Each number is 500 + 40 x the weight over its row's rms, rounded and kept within 0 to 999. Layers, rows and columns count from 0. Numbers have three digits each. The size before them is the row's rms in percent of the matrix's.

# layer 10 MLP up, 1600x320, rms 0.101, rows 1257-1300, columns 160-319
094:476497494487561582486474505548520460518587456476500528552457510475509495472483487552487526508503558466431467544512477449536503569435507471560426506450454503449505426490526539488554501452572473524504492479473472513542555466471432489472443522494498468472455504500503452550559475510534349522495514463486511466494568474535501505516523458522577473514519498490481481534482505465503541525532485418508512512560526467481432557462448432484593537460513456505453531576525513546475460523471507
095:515493395451496411475538516522490484555518418529500544518527504447523454494507454473482466474443507516479517537457527526528474526495521482468468508523486457529454472509473592497512499518485540555550548454493497479424525526516522438501444475464461493530499558476556508479482532546524516499540449501515489514542507476493514572497506569493519523528602524495497495493528501472576594532470445525425444414438485457565483467482502486479517432497474484480479493498443496526521454484492477
098:491495496537482483489481512598482497509556450501477458511528454455520529418558499414429454454523483509497491398493498526470526448538444487453426523496497532563460561554517526527527516466433526525505506529471498492511514504465502502493463542502440569512515505515561470535491492593521519408492495537546479451597521506495525574521507485501492501491500442560442488483504531559536592523408454469497469444479455468561492431516515551510574468588492464444437538505540524483489475492536428
099:497596482421485446546525519527536624563448542465568510529472498574527463521526441448538462520435494465537480563542579467465538525507472477546455475482565471534482453448553536501465521463486497536529447528386511561493512518528525394442506473454471531465481556506535447511552472476482450477467494589517507495529481482549480503464552573491511591557453454459517449437502503473490450572428488449432512466463466503568464493502442499498523490539460551472536496480545495480495520493468531
101:455524501453487472495539525562463524466511547490501585459502479528545534512544526519535465540490531538466568496441485413483464546600478458529434554565543562479503548501474552581460443527507483511487472481577525512499488461472441472449499455503545551481472514490445490478525566542496488586513459511517500454441446521475540571506469476519479494551531542435507499481568515462510522455502486495503485502560516473483426587478540506482543477550477497517479512478425611541485537567417601
090:472493468557511511500495448468489555548463500449493530506514532424546498464570521482550537419498478482520518452564542459576508561508472541549570530437544518618483539526515561474512528477495561504499507506495482508519537558550526520446386540523499511528573472499480453516521505458535481469483534525485438484559476458529464554547472522493488487492535468527495484454468591457505492548512491481429478467509551483501532491452491498545544481545464533553447489537498564490404618509517458
104:519563462490521470484493490530464462495475438453512533542387477513501543457572448502442438532515504515496529542511472464507511526581453497515502530461475536547567479486579497518517482477460553492533490471493538558490564515480491488482492495490515551494477410489490453515546526385496537439436422542522500554468497530477558486457515449478572530557593457491506526445472495537416488491485454494464604475532518541538486448508492511543535495552434503490461493474556606592549493515451564
110:513484485421518507456428529551498482556574505491479520561477479535484544474570533481434513462493524570447562519464429503602539513479504494469515490450495547524524556558459525504475576538436471581482517460476508434509457468530564477501461465514494466515540435519488464513549576504488521462428485547528546386436558503511505494560547527582499488522488411532558461465520518547524508486486518522519562524481489491538493562493482481458499442428439438502521518473444552535541501468510444
107:503548487516497517493556521506545540542462442463450459562513538583481557413529529518449515501471509498392481523493458459463513523502515513465551539459441477506482536523422512523519478520452492566568519525442461541413539456551530548471499457503471490523468525423510501502505527452520507426507520524534541382546508526543530514536462480460500558494467442515536567434429485553527532613534455499483571532452489507546508481510500519527483594435548480519498567553469475488488524397514490
101:498502558441470509512511480502495548498475477494513479520487472533513579458559461392504502579510488518395509528447484507477479499488442513564462548556473488483482547487446519446502369542474517538518434505510482467524500555507536523530512455516509499535543517560508530541470560523509436498449529532488463500516520496490509522564547511553556483520500526498421454476495453507580528482403550538481493492544428536549526501531578499525552553491543512553492502531488440448488518499510485
107:533534521538406559476568507499503527449492426506480484533477515513506518565524521494485544517512483567462516495480440481511557525575463535490546561503491489519438520475487534481430491471448442488474493506446555564477490532523479582468464444471499483474491508406504477505462373455506483440433505469568511516476426506537491571529455559526531585519559476475523560536462529509567475487442485466423528524497445496501516520468498442499486470490439538565507490546505468556523508515431517
101:549543471518452540503524480534561504533508472483496518497437501498499449485558495500455466485446487483483494480493496501486471466477493545415439539509490538548611509579554474523524495524501496514531471423454500489543477464486509513427469473472543541530439575502478509446470481473508512528455526550550509520465586465473503529463559491522497547519509472526556463533496490445453560526482516525505519541442528542557412532510437588465515495548436501499541582495529484450449535494530476
095:594457443477513544545515498527500487520432592462544427509520543513527503471428459420503467541570495514481451512535503545499496502514430506507511561565503521553531524537583517499535460428459445537527526452543505508481555490472495447492470558468462577516494499469394402535545531384429472546493511479499447524459511548452510545484496430497526504503477484481488427544450466488485598537447498481473504500543519518500574424509538502478481492523483536513507481490547509568520573524510514
104:517450531495483505466457522504420518462472471500481435539483498434481544452445492461460490500561538554426536498559474504508521513535443504505543527477487398536519497617460493594513419477532523521501435482457499544544515524529485440451518457454511499565572542420497506445468500502468516551508489435529557498531478493512495508480458500581496518480533493527450496436536565474563498534506465498419411461535470500516402540567456490494546526540486537551564571491561506511465477460487470
109:485447492483567483345564506482483442551553472527535499513504464494467506508486504481454430562503518537496465511511465439578512473511494633503509464404557445456500561476475501520510434496497576504584478454515535438499559529455543526459534493491517455517552547515533452578571489535493508496441548520487550551540513523586471505521471534481506566550513520503467522556441433486497483509506501513415494473440504490541528568469480458479498498463461475508534446510493488453477507456516492
098:492448500526469467484479540565508504510490427436510548504456521542502471565540455477442545552479501554534578517545505494519482471483460506501564495480504575524535461501437519566492472420463529459504455514439515573490536483498507454443432509436485443468482419419491463523471497456471530484502531457498508528443493558526530480508479475529608590523537438533543470459433474525588520543458499496466560522545550481540432511473515470511485454494500491509483493560509474510522549528519514
100:488428423488483633507564540525506517506469503439464480534493499492483555553510414512502584462526485476537520532546478559525521514547515526541509542536464469492554611439455510510453500478505495497512515492574509509469518510548534550416489482433520528503554480515457499498545551523463392491459498505531509492455442445450468533467499512487477551528503518468511449486527500550518546441492490483468445513535466444484455501496542487533492481523417483519561524483498516461490535486470484
099:474488517522493498547459528520525478496548485449520532494395541494542491585555422476467536453551534532455517466470482474528498548545416522497514505509523513458514543446526442511519574438512528554470562491504506520520478507577515524472414505513486459446605423512505491500546482425453484505461537512516488563480477489521527505557479544565600509441607535522508517497488464518500510523514422558456560510493526482540473457510481489522616499500537465491508489482476593518497519472449485
103:559465424484426538599554499525543484508457448481527463526498477510518508451511450536540499535447444546495490572470412533555535534499490485444543503576399453486506491544411511510537465472440510501533594515592386529478497566535479504479543490535553486498501374488461520465475428489467522450502549508533523518505553494521475530501503487487485497566471511464458521496508521526584485474542500505442509425551519462507472488560476559523444504459560444518433418500391493563476561503439496
099:594458456553534500454465557483512492543430460495576523504522530449562502508551434456494538486449500477474537560493505533479530526504438557479489423527493495557562511465470492548485491537504563457530572453504527453553594487514546483469440519451503458413533523482482395507490477492477459484482488521513503442501480474552482521445511531545507506498506496525476510477542504500545500478455465496525506530533472523486427527530530570597542521490416508525534529451470507565525491553547533
091:541495424525464507541522482592493529467524566512515539544445549589502620463550475420494465539494487534500512463450512513500499442503478503512543489446553423484552538464444591462486490402544490518546491543500508575511536546488508474475467485513451515460481491479491523517512475494476499498463500468501463469537479496579513464572480530563519492497575423446471503517478477426520532422431492518429505538436479454462567543496537530530496594464519510506555508409444498505459574467516473
101:494533498555473542521449498528512491434477545461465492516456517463527438460545461499466515475534497476524467520461480556524508462529481501594423516489494401636530531536540508581523532518477461502522467471481458536560486549506527500534456457519495475471449441471537500517556439499509547510450468546577555508486496434533554529501485445515496477518524402503395494438553541570502514561502510516569468498470450496541455513516502511516543437465489535532460524482586481489496552497436443
097:572525479532520537413525464508550516498380533473389529520424498481519530515512456434460552548479566464486531496542490476566549515474521510471510533507524544527543532595459491490448600451479502508534480516496518485496536510478563479433537507529400510510476477498449507525484583427490486487428468532525511470436462498486573504543501557498554534543535525484477503503461528545518443490443421548393634521516557484462490509489471469544485503494425457510548492459490512497467478509457539
099:436559546419584549425530555525568461509463523497537526557464514555523525484503448398486488514541547477490450488546487457498453527560467505482555498528465558512518597549467498591537529450479514526490520460487441510519484484523454511476457470580491528504422551495553449506528475525474495516486607527504522462480487562451455502512459471531510501487513547410414458555491533483496546504487513485549518554474438492560534516475498576521603458463504552468494478515493549565482452482467431
105:519565526534439604480536496515496521478520473464525486516469505506553497493480449469483532464494511497433449522491471422543479528546500579481523506519417553529483431430537490480522453522481444507570440486392532455493564511500516522462519460467529439479480497519443420517507585449520485483480542491499504514441486477547451508512497513537505540532469546540546460474453448532477489555450502534452529493471534557482547506447478507431526460508508493516475539543524475534501542406505595
099:467540519417483505443444482495468526524499433505556577478572521449549488523569493494522514467510477562523499449530477533527525501489486423476560445481447553506518472527452473480455495514580499519514510481482484493588515456452504435427477479534446453494510517540501434469522533465546484429520582505491468502555558480472417541523487582528534564497550546479475530488576509584520546513515493513584544487592547461530504469511466503570578512490535464475522510529492502521466511544440494
097:497564516479505408465551553541452637506606430530544486519536547472439485501487479525475471510451508496504483488423450446561538502541470519493546517462429485565501553506546552528478490498470473545518635464443527465499543493521480487480507514454528432437485528514509569459531496499506542390436496501531504521480537540604516524532471426490512479487504532586535563512467571458489450526455502437508496500545489533454451529502517522514506527546484506513513508466522578491515501501477537
099:604543499548495520445468479463501480496478376513487508479513494576421535424531498493496473555516536537478465505541476471508514515519478520461564469508473469464520554466599526438478525481470500587534516486517423438485488512493489450443527437506526488485538412442453466493481420597460475442546506421530556485505509469611504445530518515455517555514458472486470480531386488427425516571467474511488440475538414498533478496595453489497514501459493487495450492501512489549495508461536483
092:538528544493534504491532503545574505424474511443545496507451576535468529457515477441512531616503480491532464544546412506487561497497439463578460574526509480462497533488435511465435471441467540529556521534495435478482562521540522504554546464473483525535513504512446481488465526571462420431462555422531581524347500462491489445479445510615597540529565484463461484486484502507466494553433564498419521526591463500509549523531492427480493500482494451499559484570478496475536460509554534
094:517539514466536544499518466574525525453536499473526483508498561515515451484513441414556534487483546524532536525543533492544460497511494532476489529503461480539500497473402572550457459564485559537489548447495536510596526532545518537527476461520440518541572577499509499464463564479496471521469505514482463508541494394566482612479442437468493425559455427461437507552531431478580535511444533468531527428556538512565501541559551542513499466523501461446431461461458483510516545486542519
095:472490470492564511435457509507526471524515459448499472499521505487509511463533460497417505511456446565488517488481565469515475540519471485513544536500491509526485489526511532482556554429449552457544478528508515504430607479486431554531559429454499514534437489508517444464505507515487590529503507519487603421481528509534440495488500500511548489608533507506459347486522481532526480538460455513405505477530506516537533512559530448470459446444463506471545520545510506509464568514506553
110:513528522481497538492589524518486552481519439492475503508486490544428533459516495473468452515519517524440467527445483482511464510447503534475507492422515482453503540583432530428534464548472514570577512427485438432525529425434517499527470496514484513548547444477541496520486506468441525448482499547522543463448530468494557527526445457508536496481503508505473514471464479434539566552489546505422505473546521496503520470513488574424495542468475407470569485465516499614422466509508520
102:531512407538462507491545499489576576548501511488520526491502480506503493521483565497487450545490565532489535456501514473536534565532467507406551489419509570492518527486507505480471487497525525493479505509554525564498462509486542538494553457508523497477492513504428505528544507469474459501532481458500482579428480561551462521499522519436526547494487432506544501528416482558485542518510468515519543500465546519488490483559473489429507484453511480498520514541474559507410543452480528
101:509473558540546570507490470522552528457443510506540543470492505499456516559499511473499506510475559516486465472569471450562512527565560545536527529499532514518507537511496495502511524495484513479524499560449497532485582577531434481483488445524491472540588428447458483508513479485478436476494470416493561541423491441449450531480535554508527551520498502408441456525461454483590510593517455503515477485502541446452519552441504584501497462495487483520499458405464611564476485386522565
101:506425456516438527536514502541508541460540525493503466581531462540466562527479472452525537529534506475448565509519479455487545605495489491499449439515551522468485507442532484501550478426489490551486565458448452533493501510466496522550436521533569453559548513445516498490475480510366460493506476540517584447467521491515489523561495532523457506504588493424494550515485564517497513541554436476454482488496528470531442432488519504488532502468529484524569584456532558456502456442450489
103:536474547478504508459528531491508561467444413433492562480514480575425514503483458565453407477508497559449493541469544424595533564535520499484503456507458518460602587476484542533501526544489581520505476468527504452546573503504455522492420446527450514469475486524514528565446485525461508464448448489590450531459492471557466508514498518532485499502555537480471494485570499555510523516477508553522510497580502541462475500405493515493501410451508547570502527526536466442476595523448510
102:536498484493498508527471473482532500545528505472469585536423495490562554441573525437482435534520479511540574574566502588464513508596485500552546501447471482518543500533561512468476537440567530538474475464491473496560526502558572496519443467486562434541535397457515485520498524491528516483479481488552535524516542500442506540489435512524536530492516433477483504418521443528520553527474499611465555475539458462540501493491507513523490526472473472481498445470473474488381473525477451
105:425482487524506510467468510526532493534320488466472547539536453416455485464500495487506527490519518564459492501455468527524546525470499541514483531472510505527483565468569506491546463479518483486528542527449476478511455517507463467453470567469505474549535547483521521504484510466509477507502506497473492498527506517532484542473442511517483519432429487514451507410568540528561577474495526428462504509564541411495459513547437466522529510520476515520509554551523508564461479472465542
097:526484446489494513501538563460523448468468519489520471485515493458485505457507514506457486490482596540457495460505510402490518574533559521466521492502450486455563476522590551495501474494432451577541555422526570511538456525463532419476501482599456480404470448466520505498575452493505480507504538543527465452453463545516554517445481534532523539491541496505456558496461524521535539523475435499575579508488502528527504492610480549468489519471486497491491510463455535515416529614498497
092:495568478429530490495484511550513480535540509500490549473541448480497469437602473530448539550538545484444511458498529508518529540474534506518529486486463533606467548498467538521478475507491528478498564449500531536517529508484479427503518508453566513456459533507477469531530479468473493404506485462538492500512523521492497488551545469507503518482509463521478455456550474487487496509582456522524497541495467431471550512483550492508500501481512530509554470447460523526494502506498499
103:474535464539517535509462486565496470511466550543500431541480517565487621412537487469446465432482530534502521523465446476547524523475455564517581524539450503525537514494502590544462475509460405508590524450523501504466538500518498439457523502457465483504462471502485526567509547456479516526516506478549541540497481503567468481452410479507557483568493560497484561471462525485502519477505473467496475506546488483527446476513517555516469561539516421519500462506547562538533527529452545
104:503572435521442486466528477569442495530488521490532519486460544500467468508443417515519507460479545537520518503599397469491560529448545551470475495514487531460541476543453483504466543492523525474518527471490508553487512569493530503454451530515543528458560482465467501515488456509507486511428463493522532562433504556446503575469483526452575533515590515529448527521499546558647554520488537563457509467472503450439493454498482446437457469467465467488472568529549535537509461495496449
087:559522545460446566495497504424498482506498514487519495558507516505404496469506457540509508492430514576429483485503439503574538537517460525428460423488463522586492561478511499482481499541521500489543570515482477452497549553518512490459396466492524484526554511478497532513587498528496463437468471537509578465549495399501488533504504487544477535523518513429435471433452563562550461536546472538443572498523511429562482508524528573495581492444450459493461527468522485538455499552524502
099:601413542502485446502495536505470428536464571552521535500468439521471522535572514486460412459509526581407518516499460492544509505539478530465450445511490566470459477520514551446395475508483589500498543512547533503528425471472543519434536450532422513478517498465532504476464467489432514490463494446518547502515511515535522525495478530494489588516533436527485515543486574498552549492555467526518436462547559426483501506522478587467511516488508470547497509429441536633467464453488585
# layer 10 MLP down (transposed), 1600x320, rms 0.102, rows 1257-1300, columns 160-319
092:440449543471443482515526421507489547528545484495569472426517512468518477494517506500491441482479423489524450495501588537497481518545519520481488500536519536425528572520545469561471523519487505510549515426462481478482524526581591515487505537431445465496559539482509488445498522475451518510464547442529475573461521489444510532458474481479512488516469436562482517485494522531494470420547598519452521519488507566538533526530534556468472444503468568497461502470461490501556567458510541
091:482420543512491543490507401504580474486446458551445524472538474489550492543475502562488431530504611519481553436504530484461476542573540481477551509455591418516584487455540441444406497489463445392524491475478531584501511573516490593501506455497482494505483568533448492500484469526560464513525527482489498556526492534457504506455485561434487476441496527513514520513476480502494520525512438505486496515541439479464512449482546489502514492515491557546461424490510548458462507510479437
098:482493490491555503520507516497583512520429534470496560548470486535559472434501469558532523540506528570474455530549521453590438494489495476594518506449525534449492469474512516486514513562539525511476523586527425557497541517498440584570478495465511544478473534570482544507499510455505470464495487499467481493508458538458485464529540512471533468515552570462506545516539467413517471529517523541487507554463438477500530549475493448471471551459407537546531462464471538460458447495483562
093:470498530481594497589491451464440441469502520431472524484509490579495613455508514554500477533474540612534550506450487488466445489437536426523559423477501542491511482482498479482599456522563495532492582435478472468503464469510474455512536578512500513523445552511448452549484471538547482472549456508525493482538499532550549508467489514565434478518515500474546484421499529500416485541499497419495439498502509465482510477486399496501436502438523515488523434544539529591497450467440524
099:489503426515438491454537488517438509473526569490502522478578467548532488528448500546472481434512506467563510408435480445488525458514578557573515528473462515556500586513506523571513505558531470484550489487525490495487474532432585470484572559487523434459526519581449511456501592554492491448460526543430495469544485526483567549510528505500496459471448460497452483461493515521455518482501531467466460449530498508444500423538480482545490487465511515492498532509526404445499504528530552
083:525525509472486523492465515463525486524519553585482479470524447526475452516486439453490489560548495495441510454451457522476477492471483513455496439455488469457505453445496428557467480495517523498474534583493480465466532513556451475525593467512546554483548493512473516575543514482502494536465471505583483497472488561468549437492475502492509513450505460441555464549578441533509536519516509503492513524499517495469509531461466507510480447430523444522495546531488504522471438441488540
105:498550507477556491521552498495532421502492535453494415554538507543438551445504537573501593462527511423499500440439453545482437538427502471470570500535431490515540532422573512459536559542502516499519495509556532586534414578425453496479488540492516473473439434546503558476490505536623512437487432471483472504514480530514508549500513573473487472532503517507501496459541469535465551419471577493463529508486519522491499455502452491546498512483482570532498504452457527452528524491479554
097:497513529524465454516419526512468450485511502595446427538448516497465557488551497515542505514474515473549452551505521509381470443557493456531456533513490499492521437543503610537476467470461533491452497506567491509455528452499503450365564479481493539516505510534455390522497532545571491573486541489507551465493552517514550324442458463551552469522500563519446465505466558548529477505464492473497437500507451473496456542456508454502466500483517481488501517515536528546512498514530470
108:485492519446552489507553509501460496493489513466547415502454507462456533510527535492503499470541593547521555536499500457420446498525567474500471526573591545522538456526536507499416472478449419431476501436495437538471509566525515465493534602521522530553565414507451533481508499526582406459518506505485503548458474431447495588506480505485503469489538512495475516534509490507497423471501438402426517581525500394482506468497508510458508487516496529502485481482537536451491539503490451
102:491459466546419541456527478513493512520548519523557531409529530467514460555424441532548457439508521557545492370506473508542599571520522502512477505480497495459597511493531480489486545503509455534513512562494472498612528502556433514507478516474508474491491514477541472581504512422418542512503506504516512579507554569545473431424513492496482513480540488530499524483456472481453469557505481553483535506479495509503488469523494523467500512508468485458497433470532609559506529486463536
104:524565485463530521502493524599506492450503476570470448476453544468503563459469520486460554551517526491493497496491551490455496514500545531498485484475515540461485484457485548474540437449500519481504402475511467539479557481505509488530500569481445604555474531517506540470502515457517474479493565510533456496516534548475491489507457535483509465525551540491495482480470463509518462459536541477465446456499472460494579509510578422498511510466582527434509552550536443489543426554571479
110:518469453524524525577463567524532512499454476462428518484455476479499522527506487517438467405552549540553513445460491521456575510492521450522478590431555474403496417520455517502527499584448532503493504520461493552491485515527513496504497493524414503454389427523485526496503470472440470469451485470455489509474461497468559580482473508499504505448497471497552461534499455567494479464485490540514537505459514504446487509577497474484533455563539537546457527454475566543452527463461586
093:470481514427533503485554433503493490498524514498514470493490440517529518515553472531462495528494466482492520429501577533506468489524492523488526461559600504486579443528548422543474532477507511526590493446588506533480525477540532495501509529464445569543517522473486525454441553536385545503549554483508538472539504517478549554422532482516444506447474429504498505462453549502481465533524497473618472549500488481523511601445422563447492460532457489498556507525488525458516563541519480
109:543524465513450530489533499460498480454494452485463522522448529534510477464507487508489494484508470487462508518492511558469562570500539549531535508518459434473569510427516540520509475454553538560597534538504546510537501475501583499485469466486469513459456425511587436523473493550562471446487545510483519516478471487500506577562475486465483465512464415530467504532460479555451509435440467547480503489448437475551514543487495570510495484522468559473435479517491545478590503509472522
115:512437526422521540530480506415488558553543553454518528518500439538419484488477531502499540540595510595568413502529497555542490479472398482568499480473545464494509501502525552543499456536533510488522562512439498407488574515520497487466587512454539522481480486502476434562560509509500551510486493522446495563480526508545490444466556473468491515541417548500492516519528502443445518534434467458484451532494563489495449531491467533444472557494485546468535425497438467466476514483430501
101:497483561433485453485601564592525545430534531485447450540448500481490500492519512475512470499486482537439549544474501532461503492433501541530462457478560513474598483489541541480552525486464503499520470458502551479438546520522491522559475472503491511441459483490569579461517513483509530613587478508562569431555509520525508596518384467424481425544485517445481510521523467486355446460502485454472521513454455532565504525495512471448510523506484499523447488427488464526451460521512527
099:491504492543523578524502491510532573444563444545484507413512514506450529458564477488457445527498459506487543435582510559548496460508455485523437550493460498526541478462506478496497521489494468520506512502527525431523496508532523452461463558547533453586467487480523550580362479492450507533463428453401531527490497508515547466530511560554525518505452459518496446454483448492521492451572522485529531443547542480525504503472561471475506473456565434493505500566534503509517493498441435
096:583468535578450557454545493474497500525547540468434547474570425466501583509494567502542545514495464524471514533514461536472454492474458489520549487484547521515496463519392517523560439480479418531544535536458463423441459500500523472511533513599525502528507466588520505538493490504566530501537469526456555510534517565507507500454477570526526541495479484464537554524481423573485482529476574480426464506476525511490436461511466594479549547450536489483506525475514520473494525529485549
101:478557484539518480506470513576506569529446480499531496499578556540544565444520543501588425568463479477558474499493448465468515541565489523496441507442528454475552461595477487519417491428576451445500450506485421539495536452526469458515455497433491506549541561486520514395602486492478528550520457531546548516457579412469515507578469526434516572493515523523513519512527487501538515466513555512531496500492498442510516515527522462475509565433447487458496449453480495467501474566488504
129:447545480495501522441502499495483459525460429371551519503489561537556494489526507518533520515573447449488466516506559489503500457519470577515481507492505475470483480461451519510465488511476445502492424532430482496456490547557470469532532520515523518525547525470478489519502483474465565540517551466483507511489530471560487596529480532533540504494507503523451518434462526453494522451554460529438475540559421498507455501507508563542520450556431487460481512557563476513598456417543561
088:415503486467531511529507475509508496508524420470522498457450488465504468490473512532482491517515528475511518427521514499590489512543481503512465491599439551553466490535424426451501528543508496434479513419432568499506498468520490531543523572514550532528421591564526498524450514487495542460606503573518489533463455523566499591545522500500544467495523609486555559401496492442451481526483433508526517489504477560493478504460515498485479443498539510470476539515510570457464582523458453
095:461423492478461423489495531499519530508518519564448561488538450540578538508399411489471451545528512498487547467441545411538496596535549474481613469470543424453497535462409473445515474548520494490550608552535492491503551480534428486548546504479492546535521489505502417535496468464523536451447536406507456528470545511577536562483534548448494467471525579483512564473473526522440480469424544541580493478512487499478531470492528473494522534540503502444495461445523493544447488514577526
100:502520473509411452521517531451510480521518502517490464545422565448465539528489527530528502539541401493464442492440497530462440401496486554480545461438484507555452522471527574486463559500423511442525399496480480463424533445501527489459478409472479527537391471510445506404468515500477544484547479510543557495479549471457455539484510472537460568514477454461514439465463453472506506503483534520534508515540493498542583496475498485516499425507479414552503482530480476436527478454550572
095:462472457608490483473467529515499538476527574546515495485503594498456484539510570578522420488468498446459493505456547526539499450444556428466473494529482419470541497492536492473563555495633596453460500457566487488482515468518460508523494573399493466507557495504482504426498539538440496518552518435536535469492524523498511507433562502541487564471526512567550525453542499488453435493541490446500472505455427530444482522530499514523472519484529453464549492523523490492446468497471494
102:546442477480518498548497601506465518463509554475520535499525444402469510497519478522513531478502469466540484533493470475487458560483480454544473588433525572528441482424541473518608530469431495488602474481499560476508472499580548445551487498553495528519446496527508571519531521457529464582466530522458513519496435452490505508531581489520497554554447496609543443566510487535480557492451500405508520545495500466512515480505498465431489487399512503497497490573506507496516478469552538
108:521505507484534477495545463536470448499539446362503450507513483438511417534507527505516503555510467513482554482504485489513487495503540498462571488472481533460521471545580478483526467486496495448531409560472480468549492508489499466470478540530550538539466470525526498501532469454507516509489502512450562499546394584468472624519517558533470514382487434470458532465556467519464445461494573498539502466482493508510494467540552454554492501526461551480474506477542572488487567497486578
095:603452456490533558538511524533566448513528450480485490514483512458511543488525492476486533462571443511502449550495461576489401449461533497535489572524550544493481563492478508491438508537452558485514473512482469496488484468500473454498468481548474531446533376511523445510487471505473475495517447467610472457502520437406476633496497492548431487453495489445494477441526541517521514479465495571502506517492517523492563533435524458510569453533507503552568540500469507402498486478477457
093:512513549513620515505529541493593477513509447526468442491493517542401476552492510520597496492516450524509475476510513485572549463488475510507529512507494491512497440480535521536518488540500509465471562514455461469493439456498516463440476530502463461481520540522566501535480487483533501472525456530450439565518527462433494468546436561526486453513549546488521505578539536557541581438566479454433494514464520524408511467500465524490456472447536507559528517537454542453506594525465517
091:527483514529526495523481536494501460540559587438546571440528475468551538542424439500521454430592552472529521457509551484486530506472573524430529431452488530475576527443488464517492504476518492451474514414503516496538438487471435489508476526481464495491483453493611542530489538445486574465550471509506421537581523536543551609509556492446377468451515518526474532462503502458531522572461443499544517460470481491513467496526512469506545494583551505513458490525484524487512527440508460
094:461526513476525449508519462404540482560468450514481500432559488512485455561550474519532476527522498513479493471472568507498465485494514566487475554560489552494441514604499467434471552520536500497608465498547458480505492477446490522449532548522556457473494473515404508497512550492563503490470530479567453450565520525492491386515587487465477531514518479568504498511454498454437526539564628496487484511523481457427498439510524503490486527468515484554536508418424562480442530586510583
085:483531568492430465468520480464519483452495490608423510458562476547479528484491548489536478495512511510528498543540453547557532546447484479494500436473527519496508514536508507509448501528453485528474557512474517499560425536411492476476524598564468416464478537513444480562442485500437455494519493451416503482504514521501575481539459508514468498452540532504536558555457537522520505564529548488566547471437493507473587493497498526449508521524506471495433538433505482490515530469429480
117:532499476509489472537430487548483517474472552581469527528523597524479533537526507487480475542492478500486425472543578517459503572529468509504452419471460510491457523533424535487542463498515435540563524564470472474547590384462529492492504509504483551516502490455458497488459508507505565502571432518559474525509553494512451419461476421531512562516536512533535482518442508460455548492455521542553489465484564552430453467498503452458501541470498408526535439539513399577448456432501453
094:529477445539441445493534506533564507548613481624475571527500483444536484500499471510478475465438493513468498527461472540518449491462533518495522522492554431504548494540533486479521499478480494577547484486603509496467401562477473498579479586489451480513491517477498525489503496475472535461494516537541489482479484496590515424549506532501430495511507497471504503473496477498510574521448522512488578575454507539541473453502441537545489484432472497491498459462540490539563526529526510
100:514497491484515525483455473530489437547471489544523565469443508473501595512505481552461487490501448431466516490487476460538529531516471473435544444497532479479502504501477441472446535512464497539491522464468466568520443560472501422593558540555520415542515502514471511532508478519473472510521538484485558576512517552558419325501465459546516538503503439506454580489476495499480535542463480444501471531502435572484502537600509467483509485477494519515535528431533512496472480463517567
101:439465490442538502526523543441510462497481518473524481549496533518504362471526523531470446497524474458476564477491462515528459444559531508553498543417460470501465364488464500538501530466504502507462462469528557527451496513583541489513490461483432510520528535444582488427507559508520567523517499485438494586522489606471457568486502514546517508498448480495518497391545501467553405476491487460503510454539482579524487525486511498501525500491444429525477529529449441478515503569528473
100:470506497532604523542531458493528549515485489558480427467437470511519497438562523460472481529457520427520426530516448490473495505521434553495475491522458421495441447502521545470465512516490512495516505479506523469493476547489585441542464556511495526525459524513517550463515486548519485550462506574491529498525459483545535384561515597504520427472493480559531452448499561533446427498509471484529482549456465522514465501495506538516505453428486503473440529507449494539488467565538451
102:561494463504443516501510475443497509517554489522461506429508527483527433493480539406429554431449506465450532540512536568518489472468545437506530537504480519478455472530491494519586446517498475576506488484504542418478412519472575490501517530564500514502528505506533472505481512514537508443534466470483514459526505443536534576498487537482425525513533442526493522396482524517579527520495505560471533462446549503505481456432427494507514501562527581519427482529530503476449452492515495
106:470529538498533522517489527515502517546591485496480504473570526527570533478519531545510508575470467461433508543534497485538549506510426445519527509485531445436480466486514503474464529529558531544500497511480489489499503428532514426490453496510568448540520439455525488510432465489467505453539475427534517494479457444540459516512545563492433524448475478441525495483508554516463488522499434499582524469555501551491510554477491630469450494535533469480473424475441564478481544569477486
095:527548491518541462566538418518565530449563462488460486515469534479550532528510479495513479495488539521484479458503419526511527459460480430547521489478498581493491561517523436553504489534485511510566526545547488488534419476478478526578582497497484457485547541456481533518391498494482489500473458444484496432496521499552550484512478488483528571493505548584498565556445505468512519524542496466430490485487533464523526484537469536508490466509556459488497468540553532437500509468471493
089:508536479506459447485463529490532439539561559502493482574538532456535483478497427522463502560449428491524492582469507489500535524453519446557556513465427538466498509485533505477537534494419540489441501538490521494549486516529509494476542463494576525508397564502499472542480486549550515514513471471458462526491491484500527529465519494502532505449442576511481433491551529468534430589483468550563464518459489516503484500457465507506451527439469482487510480507466473474493499540478522
099:536475544566534520468551477487520586494448469555471444451518432540501446481523509456553540519457526483474498526513524462500532488532507478463503447472450523461559524508557435518551591551495571483584453478467426528503457484505487519517547452471499543553513521476443490519502461509542409501528528430467541492572487542538414395464468525479512488547516596522448457474454476536465459525531458535460485531530457428514460524524483519496460546426420411508420509544505512503469489471540496
105:500562543531516466411529474592493532373458538513478487479457481572467428453409470469480497484513458497521510521506497519545478417525588489520527504556445490509497479508476515502572513541514481469489469584569509430454500523475555529474521519546496473509542501548496555564501458512530478531455538490495542522475428510498445583570458480497500498514540435505531519534576506531485513442508571438548510462530540545515531495540517523448498514544491460536562495491513478472536484530490479
119:533438485541521518462561490489510468573467486390493476609484513559522498515473476517526583560480475513473554507510513523510541494533497476480489530516463422551544531515467567464425453447490552510509503481430504474499520505502510470401508443457552454506556506359470503516535512510500462490416510523509577474553502506501459605542486467530505535517482457511464481500539532490538526528517443464420505462512528513569490494491497531529515510425456501494471506511492541491513499478430494
095:434543431514470409543417514479505536537538482512560510531573475422466548448531518486526514487517504554609463560484485491533512535414502504486495521518497600421515518517481455460423481494547451525471448467452483509438549467475499524502466452504564513514497501372558537490493513579569580474485488460434454445538545446440442645478468505490506526531493453532511485514536496454558517523432519530490479517552556504491462507516471468571520474566520505504489457493504560450541535469568514